{
  "n_layer": 24,
  "d_model": 128,
  "n_head": 4,
  "n_kv_head": 4,
  "head_dim": 32,
  "d_mlp": 512,
  "vocab_size": 1024,
  "activation": "tanh_gelu",
  "norm": "rmsnorm",
  "norm_place": "pre",
  "norm_eps": 1e-05,
  "positions": "rope",
  "rope_base": 27700.0,
  "rope_fraction": 1.0,
  "qk_norm": true,
  "attn_scale": 0.333,
  "bias": "none",
  "tie_embeddings": false,
  "parallel_block": false,
  "extras": ["capped logits"],
  "init": "uniform",
  "init_std_qkv": 0.0198,
  "init_std_o": 0.00286,
  "init_std_up": 0.0198,
  "init_std_down": 0.00286,
  "optimizer": "adamw",
  "lr": 0.00327,
  "beta1": 0.95,
  "beta2": 0.99,
  "weight_decay": 0.035,
  "lr_head": 0.0119,
  "grad_clip": 1.0,
  "warmup_steps": 243,
  "schedule": "wsd",
  "decay_fraction": 1.0,
  "decay_shape": "linear",
  "final_lr_fraction": 0.0,
  "batch_tokens": 32768,
  "seq_len": 256,
  "doc_mask": false,
  "train_tokens": 345600000,
  "steps": 10547,
  "dataset": "wikipedia_en"
}
Each number is 128 + 32 x the weight over its row's rms, rounded and kept within 0 to 255. Layers, rows and columns count from 0. Numbers have three digits each. The size before them is the row's rms in percent of the matrix's.

# q: layer 12 attention query, 128x128, rms 0.163, rows 0-31, columns 0-127
# k: layer 12 attention key, 128x128, rms 0.159, rows 0-31, columns 0-127
# v: layer 12 attention value, 128x128, rms 0.13, rows 0-20, columns 0-127
# o: layer 12 attention output (transposed), 128x128, rms 0.133, rows 0-19, columns 0-127
q0 085:097099139136098219146175153143168160122047157174084155132070151176157117141099116138133127123149136136145157160156162137154119073154081158161075125133134105107155129109124119170108141081169156152111091094148193149173097192126152119176135116130115098154153127040145148070143073151127121134053147114148175121136144134107072127153146112108161142113181128085169138168142120064114130121177
k0 094:096147136120118137173138117162086145128121078088141117173117124122157084140145103070116107156149065139157109151186161155116176186105167105107089103121165142130026192128080175124172132167117121139158073111115142158123141154168099138159136119145118087112124146156103107177162102166132143185146177160123107157103086132111135167133159074135117201059124169068160090171156093097108148108100
q1 085:108090094126102122157057132077097112108165108080139131140141140149117076074164105143127117150139135138086132124122191143149073207145156155098163168198103148148178113160168166131123106136152164097108168119130063131125168192142073127066113135106105162103111133076094139147145091126072126147164157109163106107118167095157192107117179092138118126185149153186096147134164088109121143090077
k1 109:185162086146138118075164139079137129134142060165102169146193123125120156111132168120122142122133152137130083057122080135122103076136112134119137149119107147111133108076137071124093117114096076164119083117146097133087107123057113135175183146115080114142138100132160079109108119102113152138079131104148212151141092096071132106131145066069150123187127127152107069178041116129143082100119
q2 085:160139104086136107183103113106116067127140094102127138147149138111115089214146147106093106135136095062109139109115128106119088148078134095090141123122151151112106134149164109123112125177142194066117101180120076086070120045186149143147163133118118109140084077149148115102152181064187115152192129121176116091166163121091138090066111110156150109147082137145143119130150137178158158166077
k2 099:101138086164092129097099095092110169144109112139094091146120112063125159138089073169164140118100159133144089145142119114169137127123129180135120130147150130117093114064147108113120106087127151142152164105138154056125132176050104102136101082094129148129093172107138106105098123106119146133139109092252083159121153062064153094132115139154159109138028124180107094122148185147150091147125
q3 099:081179141115107122150160136177161159125167128118148072151116100119092137127110161150118109146120041189207150128139137124102149065096148169150128090063157143188088161125065118095186156127097120083162097113120184115102143161129140123138065174194160139139182129156126180104120082135161126111124152114151166161123091107150116115143133166135107180081105104123105086158124116109068112101180
k3 095:149087144080160166159129117207068126103097132130132132118125143133168109085168094100090127114092114130075156168116106098113117085176154099181107131132102152126158129144117162168127148134144151107120155143112154156166137113174152117113147136138151087136154109061140153233116198142163142131156144145078091135137151204161088167149127151131082160070212145105182142100102075091093101119163
q4 099:125173104114091144091071165197115129159173126122158130116120137136104165200112105163123153141145120175123106112079150115136097143077112165137127125088131127170120132119125149103178154119039122139195131104110166099149152179130138095152070125135187195118144101119145157112114065148128119101135180202078117184144113118180084091178122166152132127102127098165209093140136146087092121162150
k4 100:139104184092131168103128172154108124152107142158167125121158120120106099153178129158077105120190109153106161127146153117109152140143139127161186103115086157138123169201111118148145179143135139147117137075099150168139161131170074162085192132162198134094121146132110177148169149208134161158129178186117100115116154159189141183159098124140055147108150184095120096126122139087073149094075
q5 097:101164130162184080127154112136126132177155131107115105151129043117150093099156128138083128110134104157235151103155172136097191146141092138160085125122187136129122116150110079114181164108150138168163145144183170150088122186085096160137146137137144113148207145161104123126103083147138075065114118137103131169134183134118179136170096113079137171120098127083092091110142141071113116086134
k5 106:070129114108139103157108119142089208130162117169116204153159110140187167120100117085095119148094105171177137119158117130105121135132130123142146066127148134171178133072147186100154170106133133136143119079149158159106122118138163103137145125206095139175134160094103085107144100119082052111175120177093124109083148184173129089069179143087116133100136123138105192170165094097082121107121
q6 132:111163109150141145173133120171155143153175125166103153145165121131163124129148102142138123123164073159164139115130130107113145131153097130098096092104132187194138121135097134086202185164056115110140132129139147135162108156065114145092115145130155142120163092101104134160059029150110137108074149191081115163160155138202110148127110171143084160074132083123138091094151153097062133074169
k6 081:143121168140099104182143115171103139112064133183189139127160102123164173111183106108080156056073108107114140127123133119063130103144120106144098092096105086093149143184124123170174167106181127171119192143093135117129143120117158108129120139140083126147118084117105123124129113146166074141083120112166162121086202185137098116119119140123108150118177144151104196080130105144054155045157
q7 096:123117154107054094159125095145132135121156046147117124132149167067166155189086130130151154162148110134144157202138150127165154138086099079129171085156080097193146166125149161105149132177163137118106135117124155104155143109147092114121102123148140101100111081108113083122143185141150128138124140111067104088156070146135084213080070141164119114123106069150188126133115164115141197168102
k7 107:121122121132096165088143160127155111100129151105063179134124174178142145101121132165119151111108133032106186142193098137111137108155184120078136176136082139107070096169087159128088124142151175185102120151122068168069128087144152118129119122131068123111100177100217087096155109100151109140137126101185124134096162114159083135116092153161128123128158144148076199114118140116173136121163
q8 099:095150104113111115117135161145045116115132156131111122195167200149111136127124098122085108123141149136123135150150136140089096118141081126143148109105143148113104085146172108159168148135128067102134127147154160120127155135090136150124115132202102074172222164127087094098127132118108134081104147173126164089063211140204066126137140112109086207099135079115125159133170105070084142098138
k8 099:100071118131128115160106064177098131099120132139121138182089115125142088100112110100096124100143193151132108203187143141133134099161114137106112104127104075097101115083084121184154162107158152119094126169165152111085148153118098091138120109160088119110120121090157093129126123116133111155161120119138090138167191173077157109152152080065119189093131168032086159086090082107075160097173
q9 110:183082102117196090121151115083090175115110141029153048173100186151121114153127157168177117130117189115172098200128156155105080132098118151155143179117157086125155132101112112139121082083152076118160124167131082101104108163111136141127120066140155124141136126151178117085181156136107139081126099127130188140156138047128142125127102112120171115144167098114171163099151138139145137124095
k9 089:069185085112157120172097148126125089141119105047124117137121181105071102193109110194122111125147149187128123102143146107194068149146119107076144149176136188124148171092095103072102132154095145102157102140169148152122145147105124147142164156143169154119130196105140126172102113150109139116188116129176115137088119062098158109165118100106161079143072138117086075142115167143135097181157
q10 093:148203089124151099098132170130213120132109083167136121094151196113129153162153110119130142115138060132137141150125174107122182128148114105098110134113147130083159183137132158147115173179107122192187163109103101130157097151131099122157102159123147152144151158182171145100161120178125182113092140087049135166160137151113105116109082108201112134148141130185175138132193048141138157142148
k10 091:140088202122146172108154131121096189126068184103170108157113122092128131091189158139115134115091147144115095117139151123183108142153136133151130150105136114096133160189091102142079135134172113180144103086142181113128125131128135210115111091147104115110157163046081101160184172061068112128184135137146109172130127106146185112133117116092102107176147152174155148120121168115110143066063
q11 095:094121179067152097174116122122110138157096083137098118149164115151207189151143116139158100114124155097121090141164102096103113139110167093121108128143172128135129113083132180095120142138151110170100142158162129081115137108104091128080225127140115120160136195110138087151156152125086071160111084159175143099085186133102092155110078115105215109126132168149140174098175084170129109127067
k11 094:107123049128112101196153166171154121143120118116132187085163083145114077162129133127126143135177190084112103113154145166128164092125090124084114119134129091109104097096140112094107107162157115146139139126091123122102133137053106167156162133137100189175115096157181128070066094107154111125175099120178126157181191137145113090094111109137146114160158165202125126116154123126181180074193
q12 107:091139059134123158137104180124165147189118129092081211104187135149127146100165122181131154147118103116152216168158095137118105145177147136094076138127133136158122156098091078069121138124104055156126085118133150122126096187116120215126131148142138139119160176147047114081172121087105148132144081154120096139187150133118116076071124102140137135162163109093113080113105127138127140108120
k12 096:104104084098145123111127134145156153076179131077085130094175138103142156120077154142151109123133068197157122173163158125166128162141111151085133106103078178186120154127187164123117167147129105141185141120113135110160192115100136155120067097076109175131206185140162078130074112122129167135134155144179113151151085168063151094117124080135108137128136152113184139154133149172079098153089
q13 100:169101128112141108125117113106163109182194191112086102141120179149139117090077097102138102076044154175124097139096138085096136167114097137145216123116149181129169118133135128114132154179102072182077098142126077114140134111116145081130140135193152130111158170071129123061165161182109132097172095124139137097107123133133141134144100136145142117165108082137101087142156091149096071167063
k13 103:181078151071095158122135104052061119147100099102154103131114136117118078087052145139130069071147137139104045112120116155080131138110097135108104087112183083127177141140128138134133107093135111151102134174150184136111122145133137133166145096156138156139153127146133098140088076124137201115160163136152097120166093058130195193151111111113153125147127144153144125152132108119054140106045
q14 111:120070130149161140101077134107103117121121179068127126148085137142142113124132103139133082103122142103170112150154162121156102224147158140154110152128123160155136040133131086165107134064118086131100134115101123102142098167039147165036098124142131132140203108083168168142124116165121094100073089154127150145105173102172130079165174093145142157189105087158125140119095102141129080116143
k14 110:153140103128178119203132186192136102114135098188140080140103120159108109103111137175076160107178092181155123150093182144152168166101102175134154102081152088116116172133084105134129124181108109079119110128135148153104171142079121130157168179172162143158123100118196121113090125093073128107151065118127101146156161202110162174176114112127094160079170151138098112182123132169123120124138
q15 098:095130095176115079154086100115119190169171127097096127169090118132080092120133127087103101191131139160168143173164120187147091151156107118174128132126167122082135080103110134108119139089114111106163128150146144139125138192063136183160114137154176093110168138183104111148154131129080085101141088149043172123155192133160132110122128082094137184113089082113203122107085115140141157139178
k15 095:096169113098166107061099132141121058179120255127129084150081159079128062163166135145121120161102089166176149157160141117158153160140134142140132140102094196094145141108064133144112118101104185158146152142107095148107173127097146172100157094092143094129159178117185159116135094179115109163132132140130137141155131065106134099147123116129099090111137159098092155132137110130108107170110
q16 086:150145134061123132091133099160062096134086116162154141114118205138113131175164149157120102101107137082177119123162086124198082086122090098109102118134093132145149179079130121112151117116131172100082197071108089129073085072186116123145124058074112108131115091160131105129073154134161148123125134118091113068171111139102084105061084158116167121132129147125174156140101097147152149155090
k16 093:141163143137131131151119195143090099104156182127154140077157076118098161141088103151095121156206064137038104139119118149112177175122146151156147093143157156142100163152159204107122167119124068114214096148128130155149175138076104081110092146134152133102112090093149115110147085077136119117122168136152152124110146082182132113147091140136076109057078128150121141106150144120122162071155
q17 084:115097125193117117088128127146160132088125139054109089144102109123126109140135119116079091148171116159123156170093155100114114109130218102128095185134090114103096080150106110171158092122108135168146173159118188127154141209062177067142024145173103134197163181126124153107107140108092111089101125185089138189118126116153140138128159144140133124106101142154177111106099132130116125151146
k17 095:152147150115132127081116168130139125111118124172091074163161129152099099150177169118101109132147095167158164117146136111144163129075078112086079108149143128189116150170009152138150129149108135132119129145149117178135150105145077165144149094150128130135159169194167170160135134126080123129127174170119143092161108137078123221157147076098128201143130213109118102141145106089105126074131
q18 097:064144177091183080144160133177110188157162109120122143165111161116114114100143087169110151141100168191145192129132190150139123139140118167106063109075162080121142135158170143109138129111122073159162107129171130101160162201136122155107144199210165102126150145151063167151120123136102125122093073121146144159120158185158193111170175134107138161124124110140095118163152116126101144101112
k18 097:144125148099125152151170094153118150111134155085143169182152182129143117145149135111115080136136098107108124154191167141180155152151127108111156150109172196127077099146131166138121173130111117137133093100128122141185086141124136148163130059157078129118211152120107093094107139172136131112170152187144148172144099126151091088145126127149130141031164154031198135148102112058100105153091
q19 089:084159090108166103178130141137150124136119108092090085144142126136124150155180138140116108164130083177201202096194062157092167121150111128125178077093143169110158104147105151117125137156102138072088093174100123178072148129136140198149115146117130122104128148129114135169115127145128130097136110061127144131149151134104067112120093126104111140088080108056101098133166070093135146118229
k19 100:197144171101100081106175124106085096149111119109127123143092166145110135096121163029099097157104159105128072123168078099154138120179135116160118135097123152120099102122162099153057112084111142177144101109162159167086125094129216119141165102091106096129166109178143095108155139164151112125140131115149162146065130099158134041106147098047095120114158123173125161108074132135150120151105
q20 090:106143145100073164138134128163115157147126103248132136156119150105179108097105150174128108110178080145166132109161138159157180086083122178093116090125145155151130183111107173107146161108116137102137120115179153187114147156143084124110129109143150123083131086141134151103120027134126157168085219157153108139178141107153101146092100135147106098094160126086143104184162091155089124087126
k20 093:141113127155129129125130147168118148085146135182117183094145130137195124064201132100099154075087162117064146162145096113101080119206060126164098145103079102118121081127117119103127114128155136175134122124099126113101139122170136101185160143125089105163113096099110113159108178087137087130083134123093139078132193192137082184138147138143151134153178117146093194117087112126147079081179
q21 097:128113135157107088145128103069174116129082117060087145118149123120127178141141103165092083122138172089084137132127141129127114149142139059106114154184151109060137136100173153171087090087195177127047184120120098108158085129129114140153195162112152112121094122111088125170121178133121087137231074106133126152087140144106161148118136098105109115117115158071142109147065112140155133171105
k21 120:149155070154169093151125173054191108133186118131142123120113159119119088128095159151201140161120141120196079104051116136142145123114142131118140167090150141131106126081123095114094064159137137138156152212150094123091035148117134167130080124134132171129168120207122126074139096143159117154125115095147170075134134081144136087091162141131153124133136094153151096104138139159185161156158
q22 142:154118109141208157098125107054099117103079164111080118135096107162137082055156180075120179165104164112145113112105095129132155136119117154189097156123112098085117087122084116162087078112192101169105125158144089127071138115119138161150146123108131067142148203146129088165142107104136144146126065062151160093108155171101147155115152118103185117173126174111112148101123144154174111108085
k22 123:160135136094118090167104061045186141162136107085116105122111151117098158153074116119196116160098161124148086102089134173131168137108155161163128156141126137123155166077195162106102076083122130097168125107131096112108127141101095124129157096065130140106090147167121104147156101113112156091156043088126154148127120067099133057113152094147153088156104058108132093133140108145168138197099
q23 126:067137149147114164157103121145147113151198091139146050153133096126146087095078084123163164162149115174181115162128174113190159119131106112083090109169149145145094108069091144156137151105068122156177153181150204095071132165102131134067106177149172180126130097094081139157132126162111119097138090143142116141147105211115075111122165156125124153075114123114120101113129104098103126128164
k23 119:117124185128087183138123093122085128129118126117160129145173075142137140200194093121091135113136077199101137137160163103078143142142132076139119069135168107170170130184098146171183188160124129132081155080067134089178191162116088128151163087136144040168078129126171103120136123134152108128147170115112115137160120156121133154141139182135122161146124155097157151109127090103076129124079
q24 097:144112167131170115124180144162115109094114157152122110077107099193171109111162169125111098165158148132120100159115118082153143078208194108153141142115156060069092122141148146101102123116109083186154136165128155099109136165119064130154143122144094108193141190149164131108125102147114118158173087123104192195107184178106098121169157117125155097144183163174197150103135109133161128139123
k24 129:175155107134182078083145182072136147115112126097126100074108136103150063059144172103104121185128153109154141120108128131148161133108151131133064169148089087075100162116110137158067049119174159148164139131117107166114100089141114211142162119139152168114105117164120153174158105154116131127174147091168128188180130133115124146132096097118140118176201162110159143130130106143196166093134
q25 108:113066093167195157116160099052187184100081192067116136141060121129151088071147109108108156114108117129137140157184146107111082161149100186136132130070135097118133083163152140143102126090095117174133151143091126114133096142107140109143095125101153082196120147159131114137147132138107110122107058119152104111141188147122150162120135113164169128151172129138104162097072172168130055127071
k25 090:115167048123144193103114141166121126124075145074181170146156112156096152154098137148095128113119046170172145117164183172108149144067121145105159108105125135135090170126138161115128170115109066086115162080112127132177143174121145129076071109123146108123121160049118150154171079117072136102137149178120092103153131163129139182143160111151103167104075105105148113127153158077091100170106
q26 112:108163128111097157102069134110167128159103134144116142160176150154099187115165121148129136128159097140095150116117117094087116068117099173162114089126111136105159162090130180058131169189139128106175163103128136113111063101135125168103157083115147095065153177140130161137191103127116178156111170075119045073075169148103128114103078087130119189084087103118157095099160101102120120170104
k26 105:164028164116168141154121142118104136185090110148157208113187111140125160119154121164134120115137145096135103146135114126086110140128120146154117107118082121138153105151098058120098105146155146185169153090110130121095156127061080138126143143081051071140137132048112113148129134145111150146163072109076170140182167122146131070060127075036098138120093135161090131124121125125143136138131
q27 082:152141142111124126121098068066162144154112109085154094146129159114139125120171134119132128109094150074134150122123106108103143206094152092133058176165128138113153063129098105133100122127173133155106179077128102112169095123092159144112194160158161121105134184074119139170107183151086104137184097073135119132086081144096213183147113121073177110162081155096135100140154123142138136154058
k27 112:126114128122116126112128130147155112139183069117196150118133185118078169213074082150227097130140120137112074112075166122094131155081170103117155122156194135173191162130127177089129159170068132080153143120143150110165143143109126102122119118118181152098154111178141122074099133106100120104155101170134123112090078054178144073120140148151099131124105121165129109114154144117097124165147
q28 099:153148081180222099135132099103102143136101137122117108123158143141188128098105120069098131146077110147111110138198112116125116240160113098195079143119131162144135070164105101157103121092133095107149133102149121136128160100073195187161147180164122101116184185115116132164169134159094134129146110146088150147107157195114149151139115063138159153190109100157102138104129107117137115136142
k28 099:160151087132136090107135215108157140097096191124086101146103113111158126080151170087158098189163087087149144132160123158143174131149155107139123179140132130095132154108151114168091104102110168110159110115129139147078143125103109173110155157111121121163174171158186087127087064088065168140109100151168153186088181083131123114131072109140088196120179144123092203114121131086152131142117
q29 088:121111066137176139130121132138099198120105171149157135094123119089100105154129153082111077158147115115161088102162154138146113126164123146167086130136142115104107150140134126115148127077147168097173137135089105102119078123135130159117159116078119114133211159118120144189130067129165165149117112122043112151106117119063051092152161122185111195156155136198062162086141151101137123170198
k29 085:149181129140134097092110193123140146176122170162161082132140085185118130136162123139115138172124104165137206072094126109109124084143172107184120149178085140143147135113102118114129155123123167136184105065171110140090132164100140161135133140149141038106183186092067172179158124103113139180053088137083110132079106112136157124108035113114139125119120145114118107141131127143182148130127
q30 101:140119136107132080073157068144109170123115161132117142166108168095136139128148140117137129123164142083142091094094117035091189144118121083177088150152127100104163125158135143089105172127146099163132177108137108134157073111100168117124152125164174075103143167119102124191177104195126108108093111027147118105052139139110177146159098123104125134172103169145119137062156163131145135102069
k30 095:158092144106152146156135189131130103199136086081169165116129109187094160149071092155153126169126064077144127074047127130071105101127116126120133123098112091108171163136125108069085101169120146110171131065172129118114153090112172123142127198122100150101105092073141136130164134135110094146141104128116142181142148137154158082115121126119105070126095126135066153118157196095149130060174
q31 096:094113143179094162065138114169117106113111161079065092127145114085175123109154130084171095142098084180102124115185147141173135102144165147109125110117102159092149158190156149143120143132053122178087133117121145120162086139126085164073045086123099122126127178056118089179102097114096150117107121156114137092139203036161143100123124081118104111102112128148151156134121104139125101107159
k31 094:164189119148148094070110171134136134136081119142076154148107150107099094092154173097091055114129084107164116121153163171110175091107097147097137119105141142121064124182052111126110117110191122171077187133102139081151164069156080104145172128096147117158152101131138103126153130098080101152157155111109111092150184165092136117136136107140129130107109192172087201119145097142126127106057
v0 085:121133171141099039145104162114095133114055157133114155156103100156190106125120127095149089111172117107055169139120106081142132121227105138123061141145136136082087116136168118065112111094155111146127184151128126144100067121108159086146120087091148067094101125124137156075159190087147129140061092112144162174150156136153095129109091119134150125170095135138178170135172123099121132100129
o0 089:104120149170205145140106138100072166103127138083130067119112140134102098074163090129085135089081147122189148099117151185125164175162114172092097131205137155103144038141093097134125144117150088157107151105136125099180191149124138151133109168162117110145192166083123120156087126172100113109132078116131142101100151138110152147193135126065165179145102141139058119083123139143133143093111
v1 083:128115134083122172132128179124080062082125138143145121173127136152173065086101161113074139135060158141093169170123145100122165147040053197112119138159141136122090190132181100160119117104180130157095124080164115110172120108107132119160124166101104145129106104137193100135157119130104147106162062143130165156116200128160143181126180082109133171132124118164117132175159120119118170116139
o1 084:125213148151143109194136107107108139165170149118138121118146109083127145148147159131128133197147125170154135099106126094133110136139085080134128064101126114110175152174130124156093127166122135123158162142125218095126087166105104121136129111171095177131118099120152157123074081157106166108114151108137116162120095094094139099152113123070104055117131128148037181025149158146139098060138
v2 070:171199136135154105163134198131147100145106202156103132130173121136110170083086155134196069118106088144106161118145154140147148139160095110164082125119126134132117112147113128118122123112123088062103159188160169141061107128094109101086151121130127064137142139153118103141101155223124097186090180107105152118118134164131105174170084096131138132175140124134190153098177082059124120121165
o2 065:123067135135112161102182115050158120097025128123160138058079108116169075097147116064140109097119097021124136124125104164108173108215086166102102179115181157117113108089077095131127179103138092125125175104162130159163164108095124131081129152140093133127138116096130143135097132163142141104139102135130135108168138084130142150120136169119105183160127162151091118135138148158130145104158
v3 087:164179141126101057083115158147157126128102062178164110087102137201101131132106160082120090119153160102121103162110100102159115086085138142080069112137128125086089158164065127159124129160167147142112111140156119130105076100166107109086212120117162131128124131091113123203113142114124142101125135121137087090196101114106150182141154097160139097106182154175085189108092114125128198091138
o3 079:116161112142113115134137114065145181130103119130180126117164152094106149091143146115151105239125122130132181114137175126091183201132089110141136174115110152125129123099100125126093105139142173106159155100124139152141163165150179130118122148110189156126148114119099166127108087129186138129145126118162111141155090137146185116161092189113114179176121151118145090127100173126255102145071
v4 089:131109159099100103116144118094134101069154069121120117205105156099163129128125114097124094138092157142095091118099121080140124080115109165071060118175062086077137181177186090059141119125120161136095121123138134093149065085106113126136175119127063162162100149122133136123135089121108133198136083118125151178154136109162119157181171098125135131133153163156144173147158034109130166109126
o4 082:106146111143182126117134109112078114115091117082134089080175119069102112122119168122122170125137127186160164046159167122086080183104134090132174130123194139112117087122149155199112178128107155114080141122110131103160120131128157110087049148112160123101164130125146148105107092141113160101112157136147119122145160119138127138176092158094142134099179090148122191066125184169095048058133
v5 082:073178187176130119188055064118118107128161064131174101157126111159104155147116086143097069154189129155152107105147126102096110093092112112085098123111099137105137104108147094172121134121159110115141081162060150147159119119100127114064114139122181111173161155073142147127221096139079141139190115136102156129139112112136104095088182144103117092125103139165087101093109090123128085135178
o5 081:180108140156116115102138158205124157127113120125106165143128136086123168110077133078112153136161101144099086105123076122174122087090106091123146109098172167118158136135160156155137129095028120115140106129104109070187132119200170160215157088098146183104126124076161115118136137122191108143152144123119075110200155099160122126154108148168160135099094088137158117101062115140175140167157
v6 085:124147105118107144099126149140160098115121198126094100103152136075113112179109160087106137144124141130159085081139145142164145108088118145109155121139180123127141111104102087139121137117099082236121162077109121109151154110117180107129147150153109124141083030097187166105102143142137138136143169148162110176039152119122117109112070121157137126113066167196078165103155075191120101144080
o6 078:100151104100137151163162125077177098102111189193142130207141137104098118149145126183133147147073074158119144137121086080137113142121135092146109088059126152147144169168115152143182170162144143113094144157142152123134078127124161111119159121178106137044103170158113136130112189115064148135168081084068107092166115141127131136151128126131139185171186120088132058130171170094136106132096
v7 092:182078172112119166094160136124077107096141129095073138156127138154164093166153133106138172134162135110107161093164151117133157117174145104209213147122101160105160087122105162085140114133123130144110174137104151102145165080118190136149088133101146127105117097093169204127125130168153092163108093149115149167069159104216107124156106168149101153126143138173163178121046088131133091127097
o7 095:081131171130173106117103135100086113071123140115108093136101090171132155112189117089105158067111116152082135143118099099129076205121118095125102133130142096107111100133100044129128136131157114085090135153137101120121102154086137152134099145148106104153151200166143144132095134095097103128119135138218175075120161134141117141195194096065117187151097122070084086072146107125087114079145
v8 091:116142132090076157112092154145101094156100127138133125090150085084109111116067119145115132130149140099081135146124157125129161066159057128201170126150147112166112139125107132144106138070120091204125095128108139125169142115144115139145203066138113090090178111135150049145144202187187168107131206142180121145105120151129118113089043169100145114140094102096144123099117127177123127138126
o8 084:120125147069155115133154088106175177103141174171085114211103128152174068075154099130143102099083127092184132152129124100135124120109122132105148107126113146112188106117106131118117141161132128099163156104159118073086116127073083165140108107150094155168107150132089176137119121100072106173144110059083118109127126108143113183127191110162161098151084155070047115138115178140183135115061
v9 088:102090136138148147101157170140119117109134139110097175150131093098161134099166136181156140132042139146144103074103116135061043152174086131110161153152128160103134147093145158100141130133079098145188118134143121133142099086019137126106138146148083172143148174177127095095182128130104184158147122152107181193069137117163094066131107138091146129133100137161142095139198151144112093118120
o9 086:100085145140178091121152102083104054165124163151073135136107090115127124126140113141097107047118106178171115131141100115145120092118138171157132051141128073116108100168173110127162088102148113117055146150161091153111139073120099120111121105113121144133181066124120091115123130144124124136065101099083082111147201117110117119057115119146140114067159072164111185133103119144073078142186
v10 087:125110102147109096129111117106121137092182191142156129114159112022165162117148122094122165122153124160178193111106125104169150138094132126156119131106048090149168160150114094094118134059163152124130142135054114098139168130113123086080145150151154204107077135081139158110093140130153100221117106091122083083134176146124148145135141090143123138129095146173164074094093085143134117121173
o10 088:159098127135109137140102151107140092156115144096088108129163138166124061120079094115079136075103176089133159149185099102098096184176140096138127191096181123143205063114125148198124161092133129137153098125139161102114128085111181118166138141163131074074198130133118127109179154140115127098177118154120145157154126139127145143171131130088136199150147185095109150138207147126125094096184
v11 083:116075157196142137140120135101094140182180109074112094186150061162115136146073115190136098122206090129141169125150124073191210092182138175157087143144111123177135110126120112068120115116112139113147127158086125143153139163089120081097092143102157126107137172117151150103088120083127106117133121121103136149136151093150162117108098166148097181150046118140191089135110139148136085162143
o11 079:119175194151100153092086124155131119099125137134098145132118148147147150114172094079050155088100148102183141151098142190137149119121153067082088131120129172092136150155108138178141204118093117185104105087108181142139169105146120164142112095143105080163103157076107108061134145136141121142143101169186174086146109155147128140120138096117155114073110145092136127134156119118000118130129
v12 079:134126108113165096125157160138156152124069126170133116112090117159185160144174152074121168110104184142125173116105123136120159141046134166120145133121109154117175130151123096149139118117202122117078160090225068124104098170133117157084112084130146153171079105131094107160097188125086111123131104116181118088125105120104109131119242104200110104117153130135138147136097077084127148093110
o12 079:138183118144138153132157160106102115174127143117193094108135103130085122163149163151152118143175132082073117097139146145124091155191126153137114138166070153099047121130113110146099077092139169101117124163144195132150140098138141093183157135132111082079181137122135175138142103131189115139141137143155157185076113171088163104122096106098063101191187178152138159100099144128211136138169
v13 075:117106160136139126119118175120122112142149158095075092153116137114157153183136128211131125118103132144129141100146041103161144136163104170100091121163093149121172062164146103006127122100136168182101095184076164118183135165124140060126194048142116114177156155131132160124096179139119092129127111113074136130071124114166085140155112138160157147108117148151098155106131147122146128134113
o13 073:133128129130192164133125166122109125094080172088108105089123129146102086097169148096125114078076113142217181138134106130129130168162172125145116135117112163123144090097120129255156133087136113148059121153173155095164148159098139160134113156094089119144098147104089140136178122080092075090140037135155150124151146178146137090127126101090132161125173073102110123114131127135079092107143
v14 089:121124119131150149193136158113194134147125131169140123172125075191170129102163133098155181137072123124095046072071153130066133131127097137060150128136141126130150117156132130230121118189121057123128103119119127163112080133120072140113151140115165153146119124159117127119140151064118158128084137140126123118158163167154157124123103075088161107125140174118043208130168116163117143133116
o14 082:065130138174128109108135123143166101159152110166122132059123139090098137135140139163143083110123099162159181112163087166122169091117149165103082139118108161078092144115194155085159101142149142090162174175161146153151144144183123097153083138069135130151195145088122120141141098198075156133129082121084120140191117073118084101140082162142125086118136140208145157123092179073115121162153
v15 093:095081129200132119179202171133133130062153138135139124147134183185110118068145158154096144139060155138163160127141138125146127157096109179129079127090173123165150103161113180106110114106154118147091114092206098107130104159126106125114084165094076139123106108106100144148109095113081089095174108133199098136113185129122199113123126135169151139110144135175079130210154111155116084142119
o15 090:098210127134122174166137081113149119131106162063171155094177079154140145139177124136141097192115138176101137151126123068133133091183169110121118107126080122121125164154170109137132148159130118156167173157128181151124155154147169181096141096128154103134150102074135117078133119151119122102166169141097118111079112134100161135199092056063105111116186114158177175086131133074065121116141
v16 082:121111176127109111122171062136107121147122139131162104095133154193093196153140102144101147127169147104105102161139107112103088078110160147070122113086180138140150120111144124132099148133146178128172073138188117136100149114165090135069165127136071189101108104105116114142169191174155181124103134134111067155151111132105207097062172140129155097097129165106084134127160166141144040167147
o16 078:073142156118121110112100156137232155139162158051136134143186142156149098117158150074140104150102119150158158131153133063124144146128125117170108099163113142124177118113143150119152078145107127144106113137096103118166163183148132147167161111142198077115130173104124066170127122106131136136151179110170121062100118101113087174102102132166092134147199126169157153132104105093232122170102
v17 075:093159139079127090113144101157160091087071057140128132147093102180087085102092161100137060154073106114111063113134160151105106088109089152096082116153154083096101165167117128161124135125104076122143119159168146124150092068106150112146094111116089093187146089108120141133184108097067143118107163141149201157190099123137180079178136108111114116104139131131150175142174078117108137114086
o17 076:123135106123155128129142063129111174134113120157172124127141133085114214164114131124176130187172097158046096073102125128155167142118083130088194082133149163121064167150166147059145114177088147106084170109115087147141137159180129143094085086144148178100084110140148124096059126155132180129114153142094068128133142092150090139140117182166144106126122078140142110116105186164130118156127
v18 083:167115131160113123073141196141106128117163113138113136099143151196115092092088146135157108132135115088070094157154064137119116091167153077036079120203117170064146142108096141139129124177074183182131210187133157128168094101173155109133116096153120093132111144119108157110088120144170076145093128129092124171073119147115129113176060154125143142117158153140130163129100105144129142146139
o18 079:073128088134181120166146087081117113094089090047121150134131114150103146131163121158157100129108102168128189149113151200152136196149132148150112151065148149126118073130091127143060135136176059138070144122107111154163113150065143161096119125117215133129122151156077174147100117148130111110156080123187149092159163118164130103151170132110115193112110093136159075157131156106107118139087
v19 089:133130140110164073141138162166139181153085153124122107125123143206152102099133126115126164134158118172213095089140140094119155158095150146214141122131168177177144101186122153133125118102150133092170127145091142121137147149091104092189115143107209127081127162121120213168144112079113085052121097115179145128109141122151131172141178059160131128077130130135129068118088153137117104118105
o19 085:132120146158109138118102117117101092129162099130122152147109121104113155126131128109122096149092151111053145136074116132139126123171098038085140157085108127117098176110177133140150015107113156088147078152146175082126128157211162137128153156165061183162070086165149057098144161118165134134108116167091127139102103151156167123153118180094147117146120165129124127154067126114089161154182
v20 093:117147134127112100084122102121079140117095128166121166156137114101126172148157119118119127127154166165159126151114126069100097091116127149220159126159123094158144164138126106093132137106120167092211132098110135134153108065076081086138128152114143167053083179193157151099216134205058187144135132130108102198181137098134155144093136132120162108112107152154163075133117144116115106141107